Part of a small language model's weights: width 128, 3.89M parameters.
Each number is 500 + 50 x the weight over its row's rms, rounded and kept within 0 to 999. Layers, rows and columns count from 0. Numbers have three digits each. The size before them is the row's rms in percent of the matrix's.

# gate: layer 12 MLP gate, 512x128, rms 0.302, rows 349-383, columns 0-127
# up: layer 12 MLP up, 512x128, rms 0.322, rows 349-383, columns 0-127
# down: layer 12 MLP down (transposed), 512x128, rms 0.154, rows 349-383, columns 0-127
gate349 103:510412545534619572520509504499508500522578439412584470597580543400512486492484505524527499453510497438535505457485529456550563466513346570549407496502551455621597523502500422528509512458499576500524449566461512484527510461497440448576387449547526438467530461515443452569468505495483500499503466507453435609472450477576525538555511555478474472514596509516452557441559484479551462483460
up349 106:552476498506473511532476469509460492463497569468499551506536466493490488574493502490433448471537511466511598410570524545389515485561429427541508505455447527531469526658483491506552448554502505479559468461522430499505532529437496486321481476484451501441476459547476510425461390437469443591470420482464528554529522510474592522512488490474440577393567420547539402503535523453577553566457
down349 108:511484455425516508526499479525474586549531498546528456508409506379445566532496553485497418561538480485583547465501477592537503603496495586494554433503513540422536552573497471497459488509568543535513561436587448531474565470457532475472616557500587537469585517529441364522473412419382502469481500533424567486438452471500517499487557535416533527532496556516581534577512492546486516461532
gate350 085:474420544516615561543494475546490418568507442589530544508520479470486489540475556620529398498483438522540546492456455453470512406579441590452467412579507472511416519370463525572469513519512506459556549494528488468437398457540504440529514488592498515474529488491514492495528452466419501581503484486532539486618463446430449490459426530499453501513513436447410512505417534417508557552528
up350 085:494465502530484507530536531491532450525451560422468460567516480531465494533563510377459527418491560504470487526460420581571464402514472395476527455497544461526458602445596458507478574505483544569566459488469447505479489440501553396491525551496461399419557518522529538466491502573597509415529535431556411545514546606482490508508488537605532405449474590519539442526507422471524464460526
down350 086:467518516477405579455479471414516432481515547499481552471478528528475483466427560603562448633480428543486450522494468480529632557503565540528515512470570542475527426537511499489461482577447536494457597490580531515507407537520467467503513505578510553568510521408498548529429545534394488532509499490526524535566409443400543499481436430544371524451489444583457597485517488489503515533533
gate351 095:449592466540588390404572445510425443497506464534486591561540463530481495528598437456533479416513415464540585473532527485435541400568474486506534531438559508510561490487555425509607554522507515454588555461522583486518459475420433512498523523511530494495398527483484412472466524483594515469515491476557501504485523521464626494571516512467534541504520416521532542455455418509455585444525
up351 105:552558593527475528438552477436504419422457528474601489541428511631617468561477456556532501524533508457533497527501537541493498466479573494509436481568439450515463558508410491536451465518466557515478459444448510483415416565447410484468501604435535610505395441491510531478449487451483582523517511489491506521538471512464488510616472572430581459570434499421449534533501516545512432483463
down351 105:508438456479447477479512493448472510629534457442517578485515383459533457478545542566516485472463393452513475504589482411501567376528481458482464554576558551536518491521472488435536574557551503497546541565512465426522513458535485435427628487419478510584513493549493438401454598404522508503523462490487488392493524556467579538529525528495494488498505529562495477359568508523533499498497
gate352 107:440486473476505480374480501538569497424368659514559581485434550486507433553476594563500492432495438537432448571518506473522504490457493521459607557616518508519513503456465509448488521450410444503565526467467462505428530462529527487514484607564509473508542516500563472504463442462442487466479487447456444528510499477525436479451498491530479540452412494433498452512511321445482452486485
up352 103:482516454536532417509560390452469475515484565439551445437492569441499446553551498501522483448461406556455427478546508520388600552521528614559521518408488540479567511475541526536469519453414490506485496470410476458483480476455525498541487473567485548442571435550518491458491533581569383594537543442478469531499592523513596447451498544440459514540514484469474516549512523417406435441561
down352 105:514571442545392444521496539519423594601442381474441456497556461471380505467467409541463395509512544483503525521481483466480475581520431478559483558500537489515443446518527540476443540459592531483619544556560478570469564509535404531441446559565516581544521584463521536464567522574508534500485518434472482503532502441478509471409557496505510423514488498501463458552568549553417544526495
gate353 099:617426476478511559497525533501504448518446453569534495481477533489527472505469611457472459510551473411478479539608477463494472476387500483456484470640502478564585471458474485543522553511448473522556543373508501439452509403484516530599491444463583500483452525497512594484476526569587524551511416495488489538442440555460487483488550529466601539446570519462490542507478499572577493372568
up353 096:583432455502542495502525463536405500479433403592461485563548567489518568406487577460412501466522526458449538523481514315517473533470477553511493490569569475523560447440480516510500553545502508566505489408512476533519471490490473469544494431472519554515448564566574507550532566460457470473555510435499548500505511590441575490488538454552634509533490493412456539562394509529452504468597
down353 096:505490490489503478536530482493572458517456503544569504518386479625430511459556448567513427481441495504448525473549523436438576391519432480593469530478443455555431489511491514444450520583500574625505525539471528541587531511570553472445531434465523481526535474438522481492523511392428576496606428505477518491450475499466493405411499426508428477519378409486507486464523547514527549548459
gate354 098:472476437594485553446457494583490493490482493511519461615421471611598534559543489552503611497489464554546539489486482424507498537539498578494500581524525479589536479465510446505624481422502491489474476565485554572510422535543560541478506520565439509440563557504456503545380420493467474476542486468450514508555579498520388413460505517549565558554474498472463501423541514522508526555371
up354 104:565531505527498439517513517493541539490462405559479479527468516557422527476570514503473529442508645596439430483405513507499447414470554414384473547479477503383488457476479413525493562389476462512497493437557525452615569502428576570486515494467427507497534539472526458516580502499492489535423531374517456563552510508554546530524488489519496563536537488542475463437476499546593416490536
down354 106:484543508364517483487425509494555529476469421623549454508485605473495414431512483501545458551545551454506482539420560490477407501610493437424458472445466452514509380460534609457547579432440449491505477523499517527501467496468518469489402470510574441509456478532551568552529449533470506483546517538452566524480525565458514574573508413475421524460618452493489572561530475528524479491550
gate355 106:521435460556493512536555478507475494546535489461489535493454531469516510584531501577474516585454454496498499504562566487454445457426446487513533544503445547489489416425500459616507539534523470541397461486572502580356504495509602511575581469480554469439429521490561560457448512494504580483440416561590478552530487513492558517414501502455429541411578469525436485532620556439542409464524
up355 108:541499532476481523421548469483470511569487515487512537482509505491547471363472379404542431459492477493482577473536427543536474506518484498517509471508465463526494510516547551406465475512500426422479444544414585475435471509379555462544455398443467545512487444456499547483585544429481496594459394487524478469497566524458469610556454449441502574474520450494576428446553490442635464498485
down355 102:450470446548621550509457516475640498419445588473529464430541535460546443573553409547563441511436435471498583621482525497424570461524500587521546431420470497505537530460452478491501519608490494453537570534535581487569588512587577520522408525519539448501415513500467497530497522495507493450470485517499526518535495531514465468529497537573461511593420531502502484479536561552427518587485
gate356 102:477461460487452560430552455530502438587479442459470562514472448545440494469502546439509585487540517615487525486621512458476534450448603577476456487422514491485469498450516452530551466460462535516528496593514459413538493521630502546539388580530587537505474504537470444544501573506493478574444481440504494551454457568525538423481492448443492439451523361539536437453473525556578484533565
up356 106:522450616562468577472564448474406518520524552451529510510530485559491496449473518564549557427556569461531534531554489545520528469473445592501487514428506477506517513428486435422462484499513416491473531416524498534491536558502481458449453507577479440615545490558417503626555547474553451507557387550491483543434451549478502408612448515538454530438554519496482493463428484468446490383575
down356 105:462486490515511542525438423496489455442504514557610478434457558487525508504596441537507416511452455491437485519465468484530447552457455532534481453448505481471562549549406488474514511613567416562442503468440481411443550429422485555483584499426508491517481547502469539521451620560498446433572488491505457488551536436475446467466524566598495539578464591422359484519550551470461453512447
gate357 102:527480560499544492458570483487529504577567491498582516533536488511468423517546598391468472521503443517486451566437523413448537569446483539535529486445479450445493490450522574604550482519478536516522424520506427455557569463504466503531537541529616444475606489536591521505523514482453518515522495524494514472502492572383420451460560606594481531611551501415470514406556492525462619481519
up357 108:522471386470518459518447497478447497478619593541543524447508428490439420518482487487487443487413527561532496442505511575459569481567423530439547430497408483525538520576549511613531501469560442557471457521483535449536475498484611582568501413384555496445603484549508485499514547495530471454536452489422512481527535481470510510478556391511554521398476517462506433567453464395530485485478
down357 107:451558484505563505444476477500507560558481618598533545476529510510525406483569470446380544492455533488481464521482550465470522529498467451490507558405484515409529465520545478500500521484500522520444473520488441439412454493405467340456561543457533534493513578560532418471420395461536510591555499452454471493527470590408480488456427506526532458437586528462505548506575472454472604463531
gate358 099:468470451439544499519511556582453554507567430584441661483514529504541544473593554505454424487487541485483411450465538436411543531469584564473569557522473477520523514429485577450501460502518614455456514496526506492509461518525510474552553516471488544409399515464458493583492564523380507501556485429442456533487559513564437529508507497485532515522455473574448417611520470432590502453512
up358 103:449537480446477511510466496441541491509467483458520504540507451470432444432450531534469517463535494431584541482544504500495442530505533404508466432539482605512551404436527494509558572512640462514505590478480538440468462490561498520520522538522541550486509536573597583516414451532433449456365543428530538481418482474468578543494453473538502422532469631503413445429426513499577441558472
down358 103:569494560479529445404434552554443528444524447477551497480500625440516619531568513596483466530467433566474441443438557462444535532455530483465432497580459430511504506539515489495620577475527504465444520469507546395493570508485463466556531448471543549495510546556535458513493466485462451542476430478448473419403507595500496458509500478632435520493406480572441499499476528540506482604491
gate359 105:572490506521516419461502424472523491400540565493443544477499541528563448512499477521484459382490562476486561525485505511350463435571542467455477520539448566514542470498459515463528453471485470590430466585477500541549452574450563412537483603553529454473541553566520497467488537537483495510589492497518538517582494474389466397481508397491617502517492406544586468424485483578488564502518
up359 114:490504546541547568521573497490516456443521612495468538543527468448518554427359531477474484460395486405433524466378528491505551517493490438431484489521495464500453478456593484521434516522466542555469506466480458512489473541547546434569464531634467391506555556503519411487566480559535481536550412573567613487512489551452484527491437510506540587532616444481517457476485430469495460522538
down359 109:581558508456542464571562582565594515459512486558442477496445544515489534453464489512572556503454547572471544362467475487512488561464465407513429453443579517552495535479547517498572505558440477528447508530467507571472513470503499528431512459452437473550587590454551440576475448461496503508518541507569515490538375472464484487397449515488460431493615529441483548482404383517549550472449
gate360 094:587503501508439521478466452484503515547452449487454369522473504508548434447615438465491557605479547507518512469502597434562431573530531571401505475546485565392553507487536496526489542553549443400593493527486451456544534562523508416528466524526521543515572468570549489525461558478570413525546476557468484543519458528514465497482464582481453535622503458476543519531534394423541583538513
up360 091:404445544483452586474383532498466541460553533491516499517592513520504470504632480503409573364463492461527569491579484511548527513533536576501392496509534499502528517445480552529430465477503484377523516460523523438513494514558544504453466505571516574556539493546488505448554476440591491558640455523529524526453476461499397508519555564512503426528412622462522486508427475510488508475541
down360 089:542494508450533474593604631555418410539538478477509438534523526500552531594479548543476515512560518517469516537549496440520529550524402483476559517517462488519434540462467480454521500481474458446486426498489528522599490515387478526539576516447507492490424523365363453536579527502529597389475443478513578450535524592435528544508479461456450476465475431521462551545431511502513430469482
gate361 108:630455480439470446584563503454468441452502491484519496475522476479518537414524507553605524479508386521521426493446522481452478485565496520502430520484480414537490513462480598456484505483453613560652456453437447465592497526548429487520483499495559469536483486550479393488514509610547519590500542590462459494461499517500561490414561537461549476491591506522464499536630475489520467516570
up361 105:477436527490503451441497560515486491473465591504452513433473461513456487563544509520476586528592491550477572448562478520553562511477487494408561496488435573510555475484425453541496478522550480537477467523572524383505478460427463472480519452531466389511522470512507450509436524463626523520490468575422543579438457471446625640513519608566404497476476560425562564515433560472488479493520
down361 103:533451535634476532451462520553456474519397530516494509442482509595452487553500568481514560485462581421452532451508514533467499473513518535479578536428522613482620557427390522557520564430576455431445528435486540466546534477487523472505450475515608536464573428565475521463441543451458456526464468540456413484470461456432458441484493555486471481426475442555418513521399544516443503533456
gate362 100:502516611525528392496413488471456563392494520543493589490532498460478577485514522564579544405420525509497458447605617568515555483576560463456558484481525459472470474540383501480502469473535442540463540482570579556487467458474602437449405552430486422426410483511455488432504492490466553437498505559440436557439530518500505499422563447439456502546464483528531503471482524495466505478499
up362 105:541513444441564511542498422548520560508464429464504480617438551559474471480527514527459481513514404541527433527479537427557525464390536460461438482553524564443511503503559384476584535459453502502354517496431536433454576509470492445484576491431472516600455524412473516508457418430473469513535401458474471409537474545525536648503510562496544498511557514568506471498534469490478464443504
down362 101:489560496480522508488432465527455506509499498489515528457456427520409528568556566538543486435481539548550543447445517480490474541501547468435617469490462433538482505516537554588452411538549450502488496508539485442532479500567495548413575471381518401426423515484519523509474451523577363389434491556561539508493473451503419540451564419417435554403606469503532561516475478478495456523556
gate363 096:538466566479489578432535473536508424475433335447572553455579531521509538521522465566539430424457429495500490580535501528479518502488438429535486469478615490491460430549557407602498523474585584525516464385487577487468543511542432474503390547500489524494489485543471447531429517472452513511427516511517520492489503446430473598487491551489435486562540409549544537464564452474550565525543
up363 097:460454498434463528474607598478493507512448545535487515545499468545541631499399552477542500454471475512387509493507462412462463460557412451610425543448455503499534584474463464507547532524469558420506553586515394480574437469501439468392497526499525472438486492501487535501566410562456598502515448538540548553423514556511514518457518548533395549536491545521464512524540566409532498467471
down363 097:483431475557558513501516379415503545484441479461451546485410501515516544487528453542538472507499445487553528459515499496523464527515461580481604452536490439455465438480585433536365458508453454519515528492537574578473501484514579584452473509634604510577502526535381424514542505452553443532512462557445474495572530479461440441473483525497568503512370528509580533468556437481463504559442
gate364 092:505521522502490526456494536444530539518456547569555379522549407477543493515528465458387517531438509499507409522479557502541612427474533503484598479566536499542452495605505450449573475478587536442474505433494559501540478398479501495560458544485542452577539478475464536515581451514466560480509581497597571484463544520552494588502470539640603532534468468476479498398466545563466578495481
up364 095:499524543474566543468386447547520502443492493517480603629524547560405472459537487497581568521442508610535492477526524556574533480461530426376488490537456460439454511509578450582520479417458495568440484470460386539477467466483527542483461388526520493398483564449584551559574425559398517504434510504459489520447487495481485529553578526523523582496469489510460544465484499529522483528474
down364 097:515444500498532474475464441508459484486534461380540402562638503458489510457474462479497427493529496473499526556431437546560499565518498472448525509564457536523480440553462571420503542435574528493523429525524470444586582540538510561461487381516445517535525496536510432497492546376519526537557627605491458491575481522503589616493457457481476518413472519466442541459481548552529426443501
gate365 100:444467454561513423417473617483468501496515540513561466507518465529513544505455562495507484470567519518495553469499485536538516436485476520485448488534446498566476472431418436504461561476465367447499504471472586498530482575508479489569530494562488485463555469546430418525578585528497428424421556473504423515466463456524491445493543496559415508394523608482525507457691527467476613553520
up365 098:542464426439508503465515470542514547471525640501489464467534459530484400462454550460528512497516507498580521468504462550508542448475523486531521534474485495579368627515442509447427488485454548465417505380512499522549560545460573523457606486518501488408441342444541422470470551487534563473481552451418485440557452508493543472517519454579548481485566541525440495505450468502411507573443
down365 103:537437560479439540510498511521487508471507412402439500497508541470532435499594439510477533499450460451444494464597568591356420412561487421494537473563457500517550536484481561548557455550485539509457521531484530373572554505560492494416484536463577526476582565516418539520462468519534487523548416515446537429457443483545416524454483498449494480565615446478454527554518437539581484497528
gate366 100:507591390544428393524561604410571602557519539465578574464532599436567395541456542383459550529503508457471439472538508445477616487491490470474554471442464453533545489493415529559472480544506563446540535543564494457548444569537503448495516510549500482565433491473465546443531533517477516454544558556559457509543472525537474441509469386532477487474553474453513495461529568533465537492497
up366 107:468509523451549523535535478570443462492551504530403560462474471554559407533483441603563467567509528533449544502510501468470531440385450627589494474407477510521437433423525506553478430462483440486529485484463507584551572536528471523480545556450530438461508484475508416430485518621455435492526477431444468501456556426591571445526508435543555443523465459565511538501523427521401478484556
down366 106:499585420484416516489585479417514469466509522461484596599473541603450486420479406516487521420583510512447455491499500421428542416480506454418434536429510496429501479456496494534406485519544537482553622588511506494528463593567539527488493464490500508533519477474582515448511531581514506557515487485426528452525499464579496544474419518553549536500369462469498505520525503423479637482479
gate367 091:575505458480442473553476517487572428574545505450510399556544512525581481499506439481485505484484551506522491589447491583534486471586560532566457567549466482517528497447571441490491419484531552560463500372494480544549507618500391559553485508452512608487492561453484506585425462534539535589447586528517489418529506493415496448448534476467487469475597538593498563561441529512479476477406
up367 088:436509516459482370399501482438531375461386503592502536539561582465484540497601523483530503505528444479476445506551484519484506490447469494510487555515551512517533410523522520536367469548482457468492567561510621495441434411522566554534503465456513473510508576481519505492554514501526574495449587539506440534550470505452395571511512396569421491504452571526543437525440533480440501527565
down367 089:440457532500491512415441385526412491580504480562456443412513371424464417519550546462477478491470441498489499540587464417523500511467471489501573500475563565496477343426508498444500531462494468504533538502531479434492491499582541475431581442453450395452484487445558538511442409424510465492543460431526437513435471528540506472537555569509410518435493445495526547493541419453438506535477
gate368 107:556588519469460497424482526491415447512504471547549590603553485571506431439419514581527553474533413485471531422509453446468494489526482516503506539429527413492479485528539461543539553524582481433471452464462472488529453471542545475544446552533533500495534523488495614482453457441535456413531467472474527518435564556508525554468558581434415406476563466504438494462491502584496519575312
up368 104:543516543502454602508469488497559514512493437450527487508514472464567468527482523490480521586426468501575572416486594435548463469399504478527477423523474489534549385520607492458493440508474496478578497588594582432511451568467463474445433411559439451499555530516491492532558624464547517539550437484524433590521401524552551464480562521486491456494566502556506477477521607549587494504555
down368 099:488483487633437549453482373443586531472552525507527492459501397492425568469470533457502517473474508526522494485455541482436525492501517577517504470611496499426503405473510391519476575501543544467422516570529503448457487599518472499388457439426457492561501458510486463463543427497474564583437626580474455516549516465446497537423427567530505471513476588545592490516511475534457455490535
gate369 096:565414562462482534453524407539401480497579536587447452392471486467439506547486602484523415465546555484508397561557464523397504527510484466491522563528445496547537548485403516510470497459477445484572436537533594441539443541563409549526526492499548585604514461465418451523562479489515552483574430443524538505550485523460477540506518422558474407481560462456500562455509550507448527486454
up369 101:519547450456495443491482476547423509517523499533465514575445499597446489558526420486404516494525581539580508452467528436510439434550442402493518442604499540507530410487545471412510453601552459498522439510546499468477447551406462398444508510415527511455458525530485468464503559444515470474467490492632465535487506525525494571480465428638420466498448528511566555520414461460592459458500
down369 099:555358454418487540561513488426468636462498504474489468550549510456461558428511529496567539543520486532466474506495459474495479489590499505479467552544456552535541534442555418494511442377484528507503522469467534506329545475487530498521539459451545594623516494482488440570462474493526548496509466531518487417514518575533559445491446508527564560438528414475464606505521452395499453439443
gate370 105:497534492546499501551418445540460584588567539535568538525457423503468517434574472442400516510538432525595514525419559517578510538554601489441451499560507399476452519509446475516504434457413563484458436455490514430493538529522380456466494560453473476533450515514513553469540523550470511491482423532537454467549494522549444551424543478570635513472576441470526432476566535514557433415482
up370 103:540523605430457511519508545534586500443535443537460536554508509503511397459467469501478594503415494487519437532542585526470449547495564552404508429530569464476484505559558530489546430424574571569510501456461421466543468546601586544468409498536498486463404462446568418477625507502503582571478522548467598470457477518517430533431465472502519533584497488479531596517507499557531523456517
down370 103:421490451530389501574521491489520576505521544541564456460462543477508612493464485554506452557448526430400475568489563410440495515601505490532539506428534440512450540550407455401456501508458549420521579482480475526495513514519575500537594438475510531576466484505502449521568556420477460426417532597447528519502409501530574538476549503542526451401505490518426541507435578552419491508497
gate371 108:457431495492486471628445546527537501437434552430549428559552540478443400551487448526462490535420435454482419467479631551517493509611552560522441489456526438526480404455489463588460441500563492497464522478518467496370535556543540427493477505493517486493505570426446491473459510448516570544431574481514472623547558489521465543553395555456520500466598495529496536536465509488522466475507
up371 110:491531500601617516565539491558450607443530548527531497434469494454538572557449502526530505520501491469420537537508467534564487529584479500512458534411426514434460436508494446556515510548431451515402455518469627485464424517415430577446466527405475529530530484578518521561433555509568514564422493496510553496480479518526490537410556561525607505542549497448520466565566534427398470522494
down371 106:430478440594510499541415472543464451577446557545503591437436480492508424579545545569471450373477515467489477496630560515482497513503526513467506522608456441517535564462542510505610518494491454501530489432465508509477468488496435428457552395466466532475457427487519578492496508468431548467417471532491495483448524438491507552390457474517537432543507433433489452365472555531442511552425
gate372 086:495509530514524513633513519553502542419512445462513631556550515483502587468540550533439505510480493539507547463518480477548432578456518463526515493529577519462507554443433362472464392516495463475570494494600551439481490504455545520449468496496438504512514454476557402575406407527523466470422414539523501479508368523524525538456487518488487442618459493506488592536470461599526541506432
up372 086:518479503465491473567499611517479526493492534489489588470574492528540511588494409500481457446487444569557529539450497484412632557534417546541515563524472510511508456552571451498525542497441459534550531546455467459534472444495401506442424547497469530478470479560552488498563552368500465528440468411500463436522454571402565396516574392500544542480581429508498496493469573435447534466563
down372 085:492421488497484470477581436495534471590447466449502431462479388447480458552493512538461530525507530415550520532513460501511490462494482502483545479610578504447507541353425540548417504470493440517492549527494469504530531590490579487504474472525468533422573522525416423486469398373427474468510522509511368566426479447556450485479515541445476464519416524411528588471580469460460451492466
gate373 103:460496495488418522425484572513496551488454497470624506579467479452525530501511563554492502492483493504414469525451484451507580506468590428494475600491522509523466507543540502460491557458509501501504605379493533477498490510579414539522499521549494506447432502529609476509524536503397462489455549579551518455570474523535474610494519474616523501501546492493542476361343487361524495468509
up373 108:517542603438514527477552523458508475535546541479616480531538417517560488524385532527558505596517437490444541572446482493549528437521577505494445443500528381589608442505392504578516571519480471475507504538493551438536509423527647443522443465531464523458507477495460537522531536464479593430507521430491505416510475479543580463514435441554563524458456555468520543437456561495474533464535
down373 106:540450614619553518521542537523463469514519410471504562564471547502430451535454477558483520406498566498501540586514459540557437529497499513452494500490493449419485493503453516570553462540484558488535460489542523456464586551504526505515563489505558406515575439564405517449468591477428545438454553479487562476454503510529494552509374457523443398528446534444463574478434626493534615506475
gate374 092:512510511430580522523438486426484468447473544580555441505526470506525492469562461527525434556498567585481487534441568515429513487508562513558534551439604536568533429521478492461526473506480541475515490390536521408589565427495472589469494488458438483529532493565507417580466438570469457502463350469473522439553535481508510522438414463558543451480532474469471541459522438506522444326469
up374 093:488545483534503486485543368562584487499490519522590461485550532459464600540493566544552531453554533509518564445519543480495526480519486469497483467436568471512462507594427531483587526560340471534475550540470529438570445449509529518469420476423489446553516579480481532528440537400536552397486522416449530518427452494471519483513611563413625449556481476490554540478499521491507429452492
down374 091:548497385473507465428556469434552560520515580529537560513525497572482491561496455489522396457485519492491527533386455522522496500479586632562478513482461454481503516533522469544455528505514447507428474558420440521533425449426656615437417603503505461559461556530507512582434565447460476496455544493559567472466471472469494440519541419522475574467494496548476464544519541547530571558527
gate375 096:478425523537553553498425585500493485565427477448554434471485554375492512532584449452466526385536466548494569525545473571499523470523473457482509472504470473455454495557469510446606463427551488497517504568464508468509547501458499512500437410494521515428579508498474502477454440503455485433445505558503541451487535495474590425494427481469503544600635409620516503453520476606425538600473
up375 097:538543418524419491548524566487504499403418440501501505517479575588512421517517539427535464519527520471489519573534470470480473544421479435514515482458585487507398438477452487491504459402483488431517504485595469598376464367477484443473468509436536486520515555498461498443500583485571470418516571468498593536456417453458536489517469406416503468550518519464528507601455482521595446460461
down375 094:486467484475567500451367509492443514554525397537554528483619428466382344515550475512491576417493553487522531553519495475467522442513474527515478490520478496511545479488540554528460535528449533594555481534555504432530531491498439469445582468543502469442486518469429472482654503511529446566479424505464530469420531552520588571471430497515505447412641537523492489552525473543518533506470
gate376 103:384573552572501463534479615610534485515427504487494580614391519521490518486494457506418544539487556492481479506513475523547479475497559485404408566491521481391520473517546422531471364427551454532505515521494468427398533562485516481456424497472438507534407485581502454553533539561441488549483501461484512513554577373533539519517539438468515524539580534493543545552497482524521519507488
up376 103:474465529597544502524426526517448504417484578482499488547511526451424436518482480542464419503488527500527460512515424444496603512533475462512444529499478639510532502558577452561430559524578542410510551507524447431454564602447498515524411475533458529460529553450504417485382470517554468425553512548428470616438527534539518471491545571470523445498455497463485447421525379515544432538481
down376 103:477487463463566487461507553580563448467576485491483498472564421574503445486585493485503535492464482554462498517524475523530486453484539525492577475531408568597446560411386538541521436495509559547569488466518529507535429580481555450465445503528426569475503535475503573565490508452417519493416486511509506449533516642407563564497514512427505569432383439537515561409468515574474460475415
gate377 093:519580545525485547531501406473507488444444448574566501547597526508522582548537488613516558496515505505477513538536504608520547551493614467486534543563488489505429496535361525548527495541402529517537497442528502512530539529475536471477478456468456476427449486636597469470419508424500415465451570513507563488505457509472553625594483484478519393427492532424511451525580500517525525486493
up377 089:560580515546563482492514544501525488410536430499476471532467529514516549499466640476482518536504537468515596498498506610482445546494506448536438586562504510508438432486480468569465523474472547406528527461506485509414535423465396482526474484476495589422491488540509503565607470480444391611519457528491593532532528543460529525520658499499479452394528486490526483586512519464609533460509
down377 092:407499489557488477498473497565476487477523555531470528499496528556562392514505487422475535509487471426471478537551476532550456585494482427509436527407449506441592517436526530468565445513443496590585530482543504580592480492503505563507498380585569500564514486456479571510470497578558535455492537512466444443443521394548510508516477551454458503497432418490441544460406418479493386503361
gate378 099:603546554430493469452490547548441519433521515472544492542488556382556530501422505534474526598604601482509492452524503395586537515511453557439560495531511501602467497477508472445542506523498510442572484491599549525460413449432488537508434518500546583503508563503473545485432445578508535559564408475522538584453480515389494477515433491485435469497605464492546511477432480492429481587459
up378 087:495458502478533534601519448479528455676496504369470556567520489504432530514522562551512525497491374510457459499465516524404416469461545510576511487523528483471527417581479477444519493519534497544457568511505536506453520541546446496470447441575492539470457431431532474520449514381603435473536486549437530519477506436469525515592489449497575528379475417481504485433570562450528527533546
down378 088:555459520535550521405458537452503481482534435526494555493529460457486541509560553507573496519521572480481431534488531554496572554473495547501498432487591528502514507498504508483579371513560468403554481483525475472497474391538473549547537594491537462421586621494489516483548545501516452467500590469438437408461497528551481483430558577426513543430633510439506487495609390477545578463534
gate379 105:440582566421469527492578543477476520461454643574526516530401528614444478523555497603454498439530510475521453543557520488464540497486508591543511550580531414487482513423510482435493411539467461478546481541509579521516484526577527507464422509510545531504393461515473509431465602534481499501482517460539472558519458463591482369504511594538507520502434452563441472431505459482464457397489
up379 104:542514492489555507455499512555455563452515467465465523494614482442484546488478397563537478510571601463446491532504536561517536508431524508505534573565465630453525632520503511542587584509469565468562386416485497485524506495450418495514551450587468511504445575472459496515463551503448523584460425445441471458586538529502508503492485567566596474480586400459542436549538485522518458437518
down379 103:546597526559496520485547518456596539480515476521520452595412423522442485521534482567495550499486452539478419550633469514463609529385451489588529444518485513445538514461460477476492473495573408377491420484436507477476509553558625520503478451561583482459468534541409507568538573506515413508476519461504550523524434504567498427532494540465508584556518494506515454496450448447445531438470
gate380 103:548472565490396422485518580485408425389514456482493526445533513488527503517623533472541501483507534510411465590549585520484488626479495488485527495550589451467552441414436549533440460607432463456444506527444503557448499493531473489513486560486455414506549520532459576504523550608515474481467496511522439523470467405522479429434595449531511535496541526445521459526590476562428539529556
up380 099:422557543536572509516533469499507566567484554430470522497488513452466547499464580447447484466447389497442617407504446507484464383484541506497495524501524486541456519550472491541439604433499452480481569526500512506509380614458586514575548587566528385505564521504569462535500581494421501411523478527495573501555507563531469532475429505566453488521457456550499528534501521469383501441531
down380 100:523536473568604424566444546547566458519528616448525507543514429536513533426474431515428496489497513462574476511495481541429463544478474424520585518538535527491408548439491500534598504525557465553502453478592530444554468434437606466487492567451603534537577594530521495453497563460508458443487482396517402498527496564546479581517494570422573484586542520446494512513500523553490489440552
gate381 100:503509455506581517570524460388468545533570523461495465375491542536528490530523492490430532510594410464538382628431465483547487439581570542540552520466534497526528653498581531512440534429584443513487430495516429496525505558441436487545519507422501526465552498553500501418431454511469530466478516487538489485523451547504435429512525431419574529540495484534466463434554531550495536442571
up381 101:508459503542531521466540460536543456480431423593497566500553511491528489480476439514528465448477514433490426463540344392519530459506481479499566482468504427455566398447489561516437533502495558535543569637459524549503534535502593450538406516507508462528520571465539382446600418584523522440487489503532506545550426512414468433508565498562436518553578485529498522459514477421484458535533
down381 101:542516532556424490506499559545533511507501634603448560449560504508489424574530495516510510503488574384574488408521533488418499563525547406514522466629502555504511420438507366506463482578537538472560436518494599431558445514443520440493462450558444548514433503472568460543499528564501502556459522521520450472409442479566561494495462571507522494526422563452474526495531458482503438545465
gate382 102:490446467499525540559615482498520445506485562487521527511515482493476620434568526478556390427467515584473565489509547510495502507468486382571539512436540616432499449537482433424492483388515467528508515573477459464492569531456540512437466533396580458534472539473492446424506481605445478392491514530574449575406538502450497523414446412496528421576480466488519526506480508476555480481481
up382 104:583452474545534566492431513418506581479455502436517408406482411472499481443529460531563526530514515544449552405468551503524557504507521536542444550580551514455554511457491560575478473506533478571435595433416477520510457439516524490465489425453465558497422493520564419502477480519509503565429541527555514498487436482471488494489574518461625603407435393388492434509543558485543469531551
down382 105:504459434586513529594406474483412476477464525584450429545478533503475561467426581583509546551514521557457535501566465492445571483520493517547532553378573470606548507531435504475506585493459460446504460468482564588496504458546534458571502555530505483462432588535547446399538521541477492512510534524491501475426569420519438536406514478540504514540500487494525578537527477632625473490509
gate383 111:501462574426445480476479471493516501482449573510522503456536439536432499458575477546546433540456467514481546519543549512438544538489446475542593485423511534490595509456446563483478508505499552572455456554458421470470373492423459499483565538401564467561445453528529524430561512542425563495542470465581478501489556431527475533508536511534480378573560449526452559451480517340510513441620
up383 112:445458480533491544543579513571480534546570500471469456475496556621537556560476490403488450500532464520442554542484394521440518468527431562444594506503594498398464517473566520625477487478444535513502543483520546451526484494452510522515575429495489562470569514430465473443487518514570481497541494467467542592533482611482550452526557575511618419508529404518493541485451451431603563457476
down383 111:497430486551452456444541559556503493478429498524549422523554505508522491553469401416435547498488575450522403515465453401350539485523493485449574581489486536428458482481504510514572495397452539512509566438521522496409499408457504484571485533505506466541420509535498589489478585442508614570530513562478551447506588460462551554455515530531430506505421526614446447544495502515490559487483